Weights of a small GPT-style language model, trained from scratch on English Wikipedia.
Architecture: RMSNorm before each block, some layers without attention, local attention windows, value embeddings, a smear gate, weighted sums over earlier layers.
Each number is 500 + 50 x the weight over the matrix's rms, rounded and kept within 0 to 999. Layers, rows and columns count from 0. Numbers have three digits each.

# down: layer 6 MLP down (transposed), 1024x256, rms 0.105, rows 330-429, columns 0-63
# up: layer 6 MLP up, 1024x256, rms 0.102, rows 331-430, columns 0-63
down330:575623540531503437566552543579612544502523551502543402471509581497419546484518459576551551450576437433498491420529487521526558523528553573424486497492477429463495470491495522500547500437590568
up331:476424516495472525441444557469493427572449625496508548428462434464484434443490468521474518491523469564517429441486407486620551586493567602544436543583539588574388515578465480483486506466513536
down331:526497392421502482466489426541531410555473450479487501515378541448498633543471358530495537509500502494444453541498495472592537461513550548435466344496528512526535507565538467483527486542415498
up332:513418527501494443546537539488611491471524573480599507518508523501525508426388449497526354501460502435501475511535521492529503540438433401487475514460528520420468483479564521527643563610587432
down332:529553571537544469429536477538379521518573511495535541445491400372481473512450531535535502502487437546417534501532542524542470564514490546386584481457533481544616467516573458469591553502500531
up333:492456556569458438557460463447533490532536515573535456482517616498535507573505431420544460495479541539391473570486409488464442489415461473504393465560472415542590497480556503472458512475540490
down333:499517470515521492485490462430509461536595518465556542504508408515411524431533482482393504561494552504504522498571527451537432536512467483546543456521536486554479519491423492468530483489468512
up334:501469545473494445484464473497561489377544530555558579476436466511471500480579462396456459469460389509492490446524517495490518544524497519439519579546544465477613454563522456531402448495546503
down334:559471448495524518578582560483522478534415606495424533521497559525534551407535543528485499514458497557531454509425434529475439553567412606410504508507519492583400474532473570459533551552467563
up335:492432505519516415488571534525526509430458478554544478484462485414489528483559533534476461464551425524524418423540491435476524503474432479578543536496522566518508474566478469536558409539506504
down335:591495406556537518463491528548529545594498537541418507476522444572557514502532473490482567485427513456519489483536483421508518539518511463518442435504483486576509487457518555494534472439489420
up336:506566536531558521518559506463577560551522519459492486466526511497481450494533571548520514440517547461494602437437554542554511514497581490512489581514515531516452505487460518559536416508511466
down336:566464550541427534471461509487489475495521564559570456471535509499465487535586486501578574626501400508471644521504542517576509566458439515414522585567551475486528476528571483454517523525457527
up337:537462555557495623460505546493517522497614424596409402479505440518542490458534510512478437487516461464523446473396526550487474568334656475509488534522439493520566459490447490554594559491427511
down337:499474508550431564582453429538450514518520465482467476470501512464490426425499478525460476433495443434455544441514451523533462529393484517419563492428449466385508486530492575527479516501454626
up338:476521516490394532458512574531439518513479422517496472551506559539449463420511484462472601545535561496437467491491452552461464464549453493461511581537464406518430548494438522506511564427434479
down338:458488432455515480521621550475474470549473471517496481562481452502522516552481562518523593537522463446468481511548473542540462552464500491434486497545418536470481474411512533513560430512496500
up339:484501525583511510523352502539591585622504439529542501578524560384473543544428514419528497498547491479493411398515571563447586591458559447511477525472512472533429563469539411543498530469473500
down339:556481495365442503543580585560535554585536477503457495443443539570339500434438533429548514411542500450547466454472488511507521426534509508462450524550534512455508528481445423493536577408556543
up340:504441523488515454534457525561507447567510499555502554476508462522463512477553561491487493504544558568501476471547522511545467513533557403530570465494484492538393480423494480466493509497516535
down340:512522503531493566446453498486611442518489505468467475540566489516417505525541499504570502463513472473543409494565539499503422546468452573458429524468489474517439512459528555463518410539513534
up341:524488548447484554468471492638492528493472413498542466453543455473444527512480521464468459513532461441533536472523508492549461492522477566477453467559613459482444520479496519507513495510497523
down341:596492478490508447468523585531454380506426530519465505528560589398474408484494493506478452557438550518525557558531477457532478542488524426431531471446444538471479483480585459550487444570541511
up342:428462494539527468549515454512593474460485440449486478484451474412446539519494509551509501474443470486512576521559481429426392535532544521491573559556505431423420519441474472419550525462568543
down342:536493536514530488521564436495507482640547424449538580443470527483523484539531481475494478478482482464538498508502427444523542492478538473498505498513500460440477497396480478509498475510537495
up343:445497575453519432469569533544510499462494478425513516531450455509463497511529533482512453414454502490492464449479440486463530548457492392494475492370502537519476533488389565552457492461430471
down343:547509383528518516461518508534533449359524529417455543478483492445540520434491477481503494408527392583535464454591525446503548498614562538459507509349515401453512524453551503549491442524532558
up344:489525524533455501525464484436482477490521566444447608435487477507415385513363514501457473488514447504445494512509479509444467540449480443456542483534407492577525499611569518499559506540553450
down344:521569541524535589369517502496591511536522463484537573542559451491471448576495551549589511391501442372470486538598426524424525571470447524581506561520439407543491532518523485540485473530588466
up345:482513522544507534548550486529531508557466444498512545558521416469511448519530512473594505474515490513455508581467556528523447465423433475460517494537605474556609404577444387485486494541472602
down345:501493477434545483421471531478486463469531529466484459512418627554511547494459474495395412553486511456584474475534437511499626556554496480540534499421407486468399592465539715527594473490514457
up346:528491533570449524489456518428549440477466443439454470505490547506549585546493502442509514493526463563415594488455569541409579480456503553613477506522496451533527420512498503514479582530542517
down346:440413617560538574467485470494591514511534416398484484483522530475473584469485484414567623558559504503557490503493404559511455576566413457531430421479497537539482536522484626503461578431417524
up347:462474446546553511516508557543499472542564541554481567514546442542543543550542501512476499582545465545492552418403511493532463550490502472613522563601487564523564467452394454433526514480498559
down347:508505484433525519432466429478638436498642499518516501494447509479533513519495486505579514486517494533469428640574567548561405522516458433498512549531455427516539563553509429498585488517542410
up348:518441483452470500581451484484464486457570561517603524517387581500462443502454535455510558530555548543600423533488529501512384461528468490463493462547520522513592551509368555490524505531493478
down348:527489582488561483553548530458489551550491452476460434508519540410468504433542631562520437596501557563617516456407397459536461460565587463502476571484457519547462514547545519499434543576449497
up349:694492548505437415495421605503599440499486549403519609523530470538447459545621495514532495467449470495565534482397543493416459502448535504467499534433482453539506563536504490553504530534449507
down349:418570530571525565479459481391516630521470523532473524454491506505470562556434473571505475441453577487515473449451520471546460543619398526598597464578542410549504482532504521506418465334557502
up350:481503564580485489453512550581578538526524550370516445457517418530534572607461542577550444491539603571473458467533506530514461626502423477417470565463478499503470485472509480533464437408537451
down350:497521581410469410476450474633512505492518455432629428550537394566454510462415463590553585522439510489536513482370615608511593485510509577524433435551590533379452491490501467476462437428464529
up351:515464460587492490598540547430487459450520598506457474475550532502576498386615506486557447499432458517474563498434548603501459456509415487510558452449441527440463481545527440482451470498608526
down351:389503519530526569437528494468496574497554472462475478404572547530524517483508557433527526552602576523451491527395541441467555454531520487529377538531511631506553472483584485489510582488442533
up352:492507493534551454515504471490471595511445448587492556579468514489487470527523461482521485443498460459572510507483550499589541501539480476510465456491483520490512510485550532591454462553490584
down352:507511533497434508471387519539560498519472607539484483422553576527524519462439497549446521544524489482476457570576484564456537417506529462438560510543415550447474485516534582488481497520500486
up353:437422577524516442556383478470449391459485467530506506421506468545491455527503565410381347538549556522431393466504504469570443469549576408479493445447504514519579474484505440568478474593489477
down353:555456535458440526502462476510521583472420536521404402474512564444472472388495456489540418454506592550502483563551509557468534504473502519497542414392434506590461511454450503601478545522495526
up354:480476571522543467483498535562530558456498503560460498429469476491528499559488501517430495602543477488415570559555431485548484523540525425506590460463495453590509521433590397470469459464506427
down354:544501482534411496492472427473565564466507519482509517456452422518514591565510477461465449558470530490382546523430369521552525448493505468552507485486426448553423510513409387494501453582492473
up355:525578443494440542501514515596477537519468580478457425479516519485395489531598551480521493528485494492507498570457558543578470464517496528498445471457512526475528469533542619502454541504492457
down355:534504527527487471504452551511427402500514510519455530581470453483499565521418592519357530529601524483651543445441523470566600458537518479494542540537466561554463491504521550516479503533481505
up356:553555504502509407469550539499560484575466510507528476483562503525540521490519455506419540548450570521451465510525458532530469472462577479483573390531437465448532524494521436512432547518476479
down356:492524555592428478721543487530545479492492400477558498437425478509534467532468526450527485400566577500521540579526436497524510500495581528487438569516523441475550450479532533477521485462556453
up357:505428581368506511441503531521449485471493484548443494500520505520556549561536444472476454503510477505462495548510476433550546501509562520475491570554589560527451501564478549497513495398496555
down357:472500482401533440443562610458483480482467448499546516515502648516447541564444512553440407517487446538513514567554528487422545450501466486491550520539489513558560512540502563495423528522455530
up358:414509520521480467497485545483482465504338466413398552491444533497515480428534494422513467512541555528503435496627426537464509481501423516493552500437463409460489550477570474473507530466372513
down358:512507427561498488590545503466462480549492602522557526540536537491535550467512526489548451521464581565431442470590520476483587505543504383450522441522505485587409522528490475489439501423410510
up359:521452475489564556474464593543549401458559505459509490612505565567515506573512574532532515520509541440504512515487564507544432534552514504489394524484444447458526485514466495490528446511427366
down359:454609392446550407532541407520362489528467463513501493472490542550365483498481568571481485518457538443470572478418458480494595441503497522452516516547479446543484423462511537511462548489525515
up360:504448453521481448569511562452552517539433529606439446510534503506458501508551461504453403493435401497410538453549415452496429457441515464485511492563482558377498507486573541484429520536544508
down360:467366533428417481373472422427483435496473491502394519444474456551554590517478505583567468501472485519511508506566388518474488452566541506481496505525444420485439545527531506519538520489545419
up361:515411496506496414531465513472459476450464544460351478446565553420473476459549467491631564523591526442499599461454578524512529463448484479391495474437484518439470546508501529480471560432449487
down361:629482496469503490413477528516504477477561568424475563382528502477602524583473487545506446455521426392506549510464434386487534425562538600487432447449629498524510443554407567446441557525541342
up362:474518528543544500512510495541508486630529515486546568591495545528595526569458460611506470525520489459467521612570428556531428501426444529509490462510522527460553429496438442420495460556461490
down362:509459511420438474446496480455533518437451494526475532505425472457376426530564562469408546572402477544537477448451508508459652485569560481443497620487443521495452529537552585569507467448584511
up363:524528441515442373503564555508475504503432561514572464488526575557609469604503511473475478561448596475563522544391504508526388510460535487466434477559461514593538489486522544541493355538458502
down363:424471473613482572469532432565540474508539505473539477491494390525551506400511510522536489474485489486473475479388526494511471476416519542536565441528494529372458455480607463559570521556475541
up364:497431525495458472462438508523506516483452524592450457424505474496471464510446527338453460546495546552546416504460405497526565531431474450492412618473510537566441524521536496507479562556560490
down364:550423572457553511519565499509563454490435464494494482518489472430464634511502629493462541515494449498521508386484535527556469521530509533587503459517509467512531586549591412479509501466472530
up365:580495571504462479545431536453521538572521569478507525556485509457451454367538496535530462530552547497528498427498522476491542545540449488480551512537507500508538485457455510508463506457461558
down365:484386472511490522515528484448520435535625521456542579495513597548480428381464433464534546507528484394449489487557486509486539527447504494581464551443459524412566516407479510525416440505515475
up366:458469425522528451471490471488519452525503420581472482534516468464431464483508539478440520500514494488559539506528492472443480498579539592540489538494559455530424605488577452534544500465489409
down366:577470416473500482537509583457496490548524532462495589452542518512615520521497420602450529521491488435476466484490435506517504469469453473517521438418508537565508549508558444443456458496463604
up367:529494519443461495544463585503606584474477438499476533476460458432390483545450430524487570509526525545507499504447487546497531532588604495502517465519556564489511479503522466613469464563567557
down367:461560455496526480524486473449398447526518550495561407525465513451562494534387410470561623544416476549440628538433452408466545428555552520494492523410515561545431422518464462537420452542578496
up368:472497511425534489471530440473528526553483466495491537442450465444591450521490534483515480508516491546529455455543524474487565413525482417529504472504483515512541515539529434505446526515430555
down368:529476461471487566512490527434434458436575520502539543516527556558506534603580497461431436479498505504582507483482556484533508469428533483536506510534458502449542529550493453485478592420537495
up369:529429533489467349474485451532421474494450546551447452420550464374495578462558437546490557560511417542490477454608500421441390545437464539510489443582493471455468518477539538516517445442467611
down369:464464353483538443535507502531477423557466520488493507515520418560486476550519539523446474486511455506598399442431550433532484426464341471473511501531485481461541540490483493556471525483542408
up370:473515472493501488477459466503529571498506548466477452475437451521363513420516466478406493533457439510550441493548421451399472317528486518621412485513617442519470537516410503467482413505527566
down370:534411613456493467498471500427515590495612491539456530490511465525549462581517555409481525378602544599433504520464473453406480469470548447460508499430532539473484503459334466543485525478556557
up371:542459510521541527492454456399548520479494532512532541431471522492476477503472477501507470400433545545581454597505591523381450555550523506477425541568550561454476455593454506477462526536487442
down371:432524459522450486454453412434506440518470464466494567524535426431459405575567494538535499583486416444419620533496492523430478533505576530523472510520467470534445468566510573500516508527560478
up372:522451501498543442537581553544540465518437519548413475535515450556449527493398585475500403444445521499489552488442470507548484490419492426462476538526467488437497604556473471473455486549596558
down372:585537464536456479490543620568511339505537471485517534560557486559520494542437596543399497520608551487540443528607507515428454510423426462508546466550532471447508532524429459522547517539535502
up373:530477559559435480516491477481541582493512509518472536482514493518591562548461448551482553510431512502511522525473517387475448507477467485572519486544545456582497478473589443510443436440451555
down373:499463508492517503578587548440549465440491519584414462535502416493556526486434520517427559496471508487413423420471479501549489555438516475480564445489475520578477534465460501480525394502545430
up374:475419419540457528503400468533484524581457488615555469496486444520469476430501448569459576406482548655504544363507460482407442558429510510513501474534472500450435522501563402466461517558555548
down374:545595525439527512515428508576525494535514392482445539542483404403513492437505484502528499563500519522522477625522426417514482495534558508507417507497565525462464470450528458490619524544402566
up375:519514505526432525485446495540485560451462506545508509488450465497550489522574499555462558521466531550579479496520553456445522476469427499518550544487532543506530550463526496504555458537465561
down375:485510466518495394486536476553497456410467538462486502475487511480524513558440494407497539431490516471558573487475488595418475524535369420510524527548486584467502490519541508564496413470570474
up376:478503593514474555494499477502465581447465540513567531518535593512403517404385504439468427471532461456464553475410594559592523518469505426437413484483595479529514439454533472553494460532433506
down376:571467456506494536541495526557508463497478484493441521502410545521405465351407494507491563549524533545459480569415537463482477555479549464575588470486477500451495484470493447474497484504529526
up377:465500498488464466497421497514484441538484468522449511520525446592497465488503564574446497532528472622497486518450499476551479480521468484485473529467496523521456446475516533466542458440452544
down377:474572540468570550448481506562528455518425510494563450571508492550498439488471547469431499414502524510509508481420515513505472489479458456530465500463547408546458493535526542504511522463493511
up378:488513524530466432515512495463511540523498510511531448535468456491482449527565528514480506490495500522565583583475560473326482498449488519513513479467522504524474533564618582552460487524491484
down378:476495516423469463502490516385488458542444420548561520495498496502522458529511518559497473632538468560550472505498483555530526511540537418495481546525631538503427503449473386536473463499533486
up379:476479408423506487520443506554497456529591505444493508504521532478529515535472508482533494495469471542495509480446514568526564547574555459436564587495449501577433495500541439528492502532445488
down379:497556475500596545509432512472507454520511514510525480521525496467456466469503540606523483517420517540527486480486442475588506426545544536565489442492504484464431503477550559528452481504535483
up380:522531466577533505535537490477541396501530437563395529452517523528467431563511463448506505508493462494456510519454585445457526484562502505502500549489431512603467487466528459472538430451493448
down380:513557498481527533538408457538517487523480493570583592459509438497490453541481475561572471424465511457503497500539584529476578476471551414451477477510449486466542552534498456546456527454394434
up381:545493558518405509479583544500569457524492461450550556568455494515512544600481480457488548449448452554483518448466511448516456541518514557436473493495471524484458428615459528497426498557552474
down381:486531524506495535512489500491463437478463515494561566493492576520587493493454497568401503446467524452560531468459551488512398455495488559567469536581539454603497513482501484593417483558547488
up382:496484455564473486524539449485478535522429496490459610535526516468493475535498510503490515529593530478513448572569597568487510434442444493494489496569513430611547475492590503535499542542479468
down382:457474436522507486438518460472527564530562439495427498572469451525501437416509495487440466527464543351476605495568531438555559535507557468542428491563441535526527493455537542564488513335432491
up383:518468473545490509403455587438432517507435486554496473427550505466486583547445572520602551515488419502543489473499443408485471521481463443502544499527423504456490540563532493411461454445549545
down383:572610574453635374469619506535502527525521444535539459469470490548502540501552472489546559441479485495469519503558502526514526601450402583459500444464496496504441414449642455530416498490479406
up384:516478425494570581498493509535502519512532448563504487522558528447511509605529490486484508486564478515473470486516600585465488575547562529541464514527586492487595500488475515584515479460473547
down384:493440565466352500519484451552469518447470513527497502457547487484489500569571519550482441488485413485521436600466555545464487585439466496479481595452500493433491506501550478516571523439530570
up385:369491448441506634537473573539531420546523507548546464390555538503490496470429490496520456455545508520568479512471512410466473551548551515482467500556418560510484629602441488440524504412531473
down385:516433578398491504513486500539531582595467539464490491437488626506467393523490512461437474417559476538520539586456540352560466586492464410466501505443463509486520548482529459543504535526504498
up386:444435526514488527476375468493445542510436479487513480578512422520560511532513408514380432577479540517485551489493549547412471484558488398564558518541523411514466523498497524493495477412610519
down386:475488494504517394490491582525519548479482530524410535547453467528531486508540451470443418530491604523541518525456464524495516384494434549532510579408471490536492471486436555559421525520405470
up387:480521526530465528479465453518446491455493442498497515501476467488426482502454511544538508504476471496524400416473588549608519485556529548451473509529576484572452543444376561578550549537573533
down387:475530478481490521495462531471504501406535418581560493391401515487508609514410511526484529518522571533397501442537502486554577552431498561545506607432486575562419438555589508558497573572470431
up388:441488583496461488530468508410523583479416498445448531476435651484537529527480532485495509542501505479532493487523442487462494535443534551455471580448498488442480494496479473567487501543448456
down388:450539493515509566441503474593482548483591461487516589441454443437498528543507418532509421520478540554449487600526514563530456512541462507512438458582470523517489514537524462545417474572447541
up389:553465546509530502532382504565546504520523383529583510531484543471493509468456351546490553485495553502584478435482499500502546508451483492545521498574500487557501552414594507569447508501431404
down389:541381464533477483458518520608402494477523525405471507549465553527479496531622550460536432463506552479502611509542470527469491508452479500531493552508462560440473532430520500519526481432477543
up390:502444535528507482428435499509437509541440362419507529463443480451535428455529450588532437530491381516547578585490509373448471467532495599622512549545499524495414497526546509483431541477490494
down390:543495484493525460458563434475505538492517551553474588454445521383580481542455462544495520476506483550551496447465487540464536508479579414531517409478468562575458582512523497533563468472471515
up391:541571509483434497533482510502518516555487403569518497489530497511457543498452464467453510536533593569524539479544528524403455545534492432538435546407522399507548446509576484549530622492506531
down391:480566431535519523470512592561412528461448543507529428550476469484505436449523435525488511487582547561577509480532503488561505564468493526464583587499521441462513495496562488541472564511512548
up392:621569495477527475460419501512471396543493457534511516557438520515500510540528588592494480538494432468409540565441459481499470520531493498513539470572513518542473444486497498544583519465555617
down392:509487582452434496533546508501493492381453488476465463457448533566451503520533533516473474529439475486544483533513474563499502556478427452416580509496486587467470525445490465426468472500497475
up393:429500564524506412425553496560487434514480495473548398542453493493481523500561528635451466443504477422543539571498457498519578498465581528490462508542489460542434470547448555580563518499540438
down393:511471358451549437613487456510486506517506497463556534627479456497580584575475536479519394505472449435440505529534469478419484454532480609572522472452538525515562573473520457494577462514514441
up394:545551496503477516482556593495503394497512567397481442455483467467537482442485484509476515493483519587486604446560540485499496529466441512508478427551410468500496534453526545523502493551446484
down394:378422455567433514527517363549538476465536500498517581565507527604450488543520543543521481534475451485459429488465447500427440423533482479475502532448497459599593511566469554516437496427575482
up395:503469435489533491550518540454541491537576648573454523405636616402514543549463525516549498472429468507531530505514423534514473602475568495517532514536536455558510492588468454597501486571463424
down395:436548551554565522493454438534404461460534456560502452544461416492462496543484510444528542483488466538398594542532438530495529531527552463407536449457387484467505426592449520469537456436489471
up396:589488560500478497561590526562559518495524494541458522405505410515508451491508446572490538459511562480498555530534581505496416525492566522512511498503539486482588501532517570556560465565500491
down396:443475436496507551442473424547515442515433559443529513530447615502438556487519519449542439562468493516508482430383474476581550506588486505484484490507437470455474488484528467524433484442508442
up397:536475533513480462504481591475522455431456543576483552476426536508414521540498430494513484525439495540503621492566493469558496504553463533472532525516451492484557522539491451533369477496594492
down397:486373446488492592509580510467456456504531539562502465500437461545447490441466482600466601463590562501477599431531566459432512494458521530417475497491441468570463486462510538554344559459572516
up398:435479391450583477458407570576526505448462612516478524572579464481486552542423476537483500521476411583536514427540555519539521494501477401509525491506455553407550466442482606548540488460492460
down398:578514546483394528564489422563547504439573585462459486508517446515415546585418465540463574552487471533435482513561493527447414520415481471522481527490513527396409514464543594476527465559465552
up399:453470479453567469489343489513386460495453495519600546509493535475445474447496563376536426546618553565526489525520473421421471573489417494592491542566531438417564523462509463399449412447525547
down399:573574515533514470492433481524554569483392583508483405449480568479513458479583527413500513507545471430529549532590488466533409647413565478526508526502535569491457535508545585414561547435494559
up400:462430485498501432513512556514563455509483545429480439421580574440538569395488506535548388473545484490562405486495417505458470549474515500600531532495547548494487518453551432555472526460527498
down400:544646550553445482429527447571429427515483517496579508492487426535493579521477454454536518478448444502530529540474532463553490595549530482464510517449513480470497498496477489423605453542521563
up401:436484402487416508485328511479489559496399440546514375436543561648447485398345458575380499493506508502480606472503514603577555467475476574509510476548485460451515414518419583458553447509501471
down401:472558498481525517466449498582622506441490554540565499487542478419538556474441474514535572441523510533495429444403529493564452541537541486545497359500465445438461410515461484425430540499496339
up402:474497450440490439543482542461422449491539492555515454576536419538540472549512512450540546595492502468478522545434569500534516483388490515522469515485501453559468470516623475484572486598412466
down402:486426537544490476415431504460489574472415459496510548406559575468447562463478542539488525493482452479530518578517508505510542520466461528514503514543561578519460477513411541564585477538589488
up403:522460541420485427472497600393466495486508514498494505551568473507435458622468441454379542453488450458540456428450487400494526536447540554533467543567475475472560502550473568515502422469517472
down403:481399511446670585579523544430450463554443525468577517511528528520557539473453393499558459517535492476435514464516526455501506451425474483521557489472463432555555459553533476492504537445544469
up404:567481468430500408371477540428515464435488447536516486551571562472507491527377424460474487453603474502537484506469456493577609472497494446517487435484500513550551503518468490536511571572540540
down404:469577521505590452556545501510477548515491517473524442477419476566470531380526546525497516476497470533622473451461491489525453491489579492446542542476559569487513524439456524437531475435448483
up405:562524545535467483459512507520397460546476505542515467407570576433533534547500455543483515523541469452418522523553446529496506491437548492478484459494482516536504451554468558511498437605468469
down405:556567480562549497454411498499466481493409466489491527467442527445543527514443540429503528545494430509562530485422511538544534524521451474507552471504509566571494524484581463552475513526484425
up406:463518470539469448476481517550481502540514463605556521469488582487528451544375510497405497393471451500486406553543553508567454578376598480593426439522530455526521613521555537595508557519573546
down406:464601530489422469518431439501535552519523469562491459516468491579431499480441514517561497475491496480456587582472545449531429566512561419442487416477563543461444541588464491476415594500427559
up407:430485499505443455560601607501405485447446504593522591559484500460503519527482450439478465455502481496544490508487442458536504558517486480473588438447455449531447468533536482516529470544495435
down407:459555504468553470420552583513510482492515557514521571462388470458372565469470547556474483422477483447538522577482508559468480529439465491383475572508500553505536458444497486447512513544434503
up408:448507486556409515486508534463514489453506444607478427472470490470523406502545493487560473604452521438435530514530425475448529487504537544382396501551458510487440508476471573432487574495443438
down408:473534432532562502439568594496455552530480470578518477542495581534455551483488519507563546531532437524499379536456621416557560497475430538524567479485516531448514500520429609545475507415504582
up409:440540482532528517513502475510521496464511483496439444502471546512567515447535534521561527575554618486526433474480387482539464431405459435523487490513452409487609498558495497437482498454568520
down409:586555597529427449469572470455531497443487575591520455514446443522511518462543531518571537557571644473458543441491489429586521514481535446486469596478522491536492498503530422469505575557510501
up410:495523474534489396575508528496493514553379460486455471404582545440518522460470580519464511368399443481572431505614508456572330482401518574435541447537571465443471549462507458457473487567500575
down410:554495387572503492558491507528404456405374469411455553511510424498508518457445526503426570474420443549546475392488573501545448469509464470570465469466415448502494512547536411453465560563476479
up411:440420506489559460436475511544531464513617511531440439524532425478445392442513596492460506438570481580528468546627544473472391498413545498528641530570498491483544532422450565478581551580480450
down411:493547551525464457433399495509536546527580457494544502515497434456435443486486540539409506502511516483448460503450460429427381512503605506472571475486462545426444525490515491522574500550613480
up412:495462630507446510472475546571495534473337492341439476483452433536451553491497530377539460522532485549533426537432543565503517511520485414527535420420534529575447515461604509532378500472403498
down412:536500514511549508438545487528508486478463560521397510554497500554409426476532536516487554642469418565590540569499472528551577538557513478527534518411568560478674419571491483505410532474555525
up413:489501583574508461512573546455500473439507522511406528454555475556508476476472552482544449470433565468579474531476475559521469544444480515536510551544570481437468503516565567469432527453482464
down413:463512503567468516433545397585548510468528557493548494508526335528467527499471480448500545550504446563497477567545498485471471473505489532523549489524514521551412524510495555530454484436485522
up414:439501573506422500456430454474570475552469500530512421428576600555481464478525446425531515523426499573447487449480508535594494475538529493476418491491542492548560492474469528500621448505419537
down414:511483526511496556418476523407429473439517541507518540558524449463435525466456500445516496529510516560443578507422609498521552592468532517469469532549481520479509505499452502498509520523542542
up415:515504611570539427499485463505505403444530532444498469573556367392462594481516496405466492499535489566484416527598594469467466568531507531558515559542514472479565619492516545545512510432539445
down415:494611476512587498470603519487456487526450552475492555518517587569432432438447504525483532437547493511458516523524594507487486469444523516540506416526449508555504515427524442442484560551446433
up416:466437532460475522521498521507480520523495543545563533516538415578509491451519465434447470396483550495560536527488504505529577553525528551550475493569524428527464581536502541547564389526535552
down416:532540462457534500531573499393436469532561496533434512528471474509503437558535476443489545474530488564473577527470531490490505537463550546534440533564518475479513529433427454492531530523374477
up417:442459486478480549527531495485439433559484486526451607564482481455457557484513495618503519551357643538463616389417491568411500559517524406527503467417538487464492405607420515496462462462514499
down417:535523529523563521436467436478528603443511527531599488547457452522435431459531441491560556503549539514506531428486536456485451482495595453481539459518549453494496469498441567492423458443457514
up418:461417537502478483499519527485513448630488577502448474524515486433507468499542492490584470557497528572516407566516517504463575495552471475515507548506434546531636465537441507563530472460512483
down418:543497505506572571486557475508435374547537497489564526512495472371630525514474483494545462531521531474461540521534550541473549472480478459476505499463534507463529531470534559535527546435552417
up419:477392546545502513555564510465399459490512578591543501508479535602476576543560490425483572452541550511492565461400426478447435588500478498546437516517531467537499556489504420479473493506510577
down419:557530502511476428484568500504425453511467566565531486455407556482452526537515484484487512477550444426476528379456353488432499532552507527468453473522517434562454534491588559518463573616498523
up420:386487556529517511611515551501518499428454546561463489429459424487509487500497522401487469559434568556482413604539622425491464456443569506540611475507469532398541337631495498421586437544585497
down420:410445538528515562484467524507483528547530484466466501533468594539535522527538564492452444377468483528478459496480529540588495535553489570482479474471487434593475452518453604422492445477533560
up421:526448424566492433519477570477483537457463482511521467478544466513518466594564442608433435531520542439510553502484466422473542502493539463508464490523494488455503452463418532474455418512520520
down421:505470528519582416467618465526473438486473476546478608433469519426487533532439530644505535578513500502461442494466536517513444472499611512477569484529610452422525485455427510499454527537524546
up422:451488456534489495556572500580464465411469482535498504615564483368507458458513472493508505522436517607566439544567480481447489557456491465525581459523540540486485577535485475504484551575513491
down422:462569484520551380534418500470507498577431565571542411564535537313527467481469462465485511488568521494574403506467524470469539537599509538468500511467501326531481452469502483473475533433586409
up423:474425509547492438535499516563486469481525474491609534424487483510470549547512598515493524552486498519481535543537398493556484507462610462534513529434515505523514488426502476469516555425557497
down423:505531439540480487348463472621513526588459451523512493559514545450445473531479477564409474521559477508503460491490470415540551505445467574534507510493533424559408458463599495524453557414464507
up424:565475554514416440649404499537505574503528507472531570508468480480402502517485510524498514541506460508410478561500425457521451480479442428475459550477531504507577493493473481457463527574546488
down424:538442437631438501390480506455490515481565487506440425440481556431487507611562431511487470595502480446451471483608523393402539521467414372517452378490555505554450378484456492555478489449510414
up425:475519490475487534613486528512460519505420504528468479505410489553519508524443478451529442578596556441514481511432459555456543539584511577493576500494481462523475551561573613517519480492518439
down425:511538494534554457563564508447459606473496488473499466584484431491532477566425574469596574548340567475501403521537562490425524445427522538549479538554491574437513546459465579467570506478428504
up426:452455446562491494486426548447503484515486441561520500424544543453449487483501535472401489396457493467420443513430496515426600456553617557575600476509486475501503542602572494526428477533442494
down426:528587505453483491451497403526515497533497406553520635502553427567456475550496470474488591605451475462475468525447526389463492502573492508474565571448461522513458485483522507433478447475481567
up427:464565606569524462604471531478456533529378446472661547563534497472527539650535587548469393445467440508514465450505486449458491464545568454580529462578540549502591496534542563567508516550483520
down427:509430493471472508435566529507461552503441523555514370398567449539497602479479414511434543454535498495522528592455489424522521479487520424541440627544558458458460479495477601553509497473476468
up428:526521551567492552557451517425479444442491489533518456518540579510485576530434557440468500412533423547572445429537537416407395503566427507536468510498531515524491585544574490537535504559567548
down428:459485499541511507427570453480510557443483457406448610482463434404569490514546543452570442524466510500463540425498484473526575429516573566496503480516553478437448516499445521476394497469490435
up429:419577476402433440451536461480467535478455554541416500506487501479456556518435574462514488534538513506414530491469439574515458493543526495546447511435542484499429432485565506471475517530521538
down429:546425430588472539430425519583660517465596505495476561547461493454514494477509471449527557553506555487554478536416501539505423473542589501503462532561480477493457547596605525501480521422530443
up430:507504493439381406526453440603532525487412402507512495460563468459501534469500479451478471499443543558543540473482563570452535462543491442518461470485478486574572550487514536576504485466502490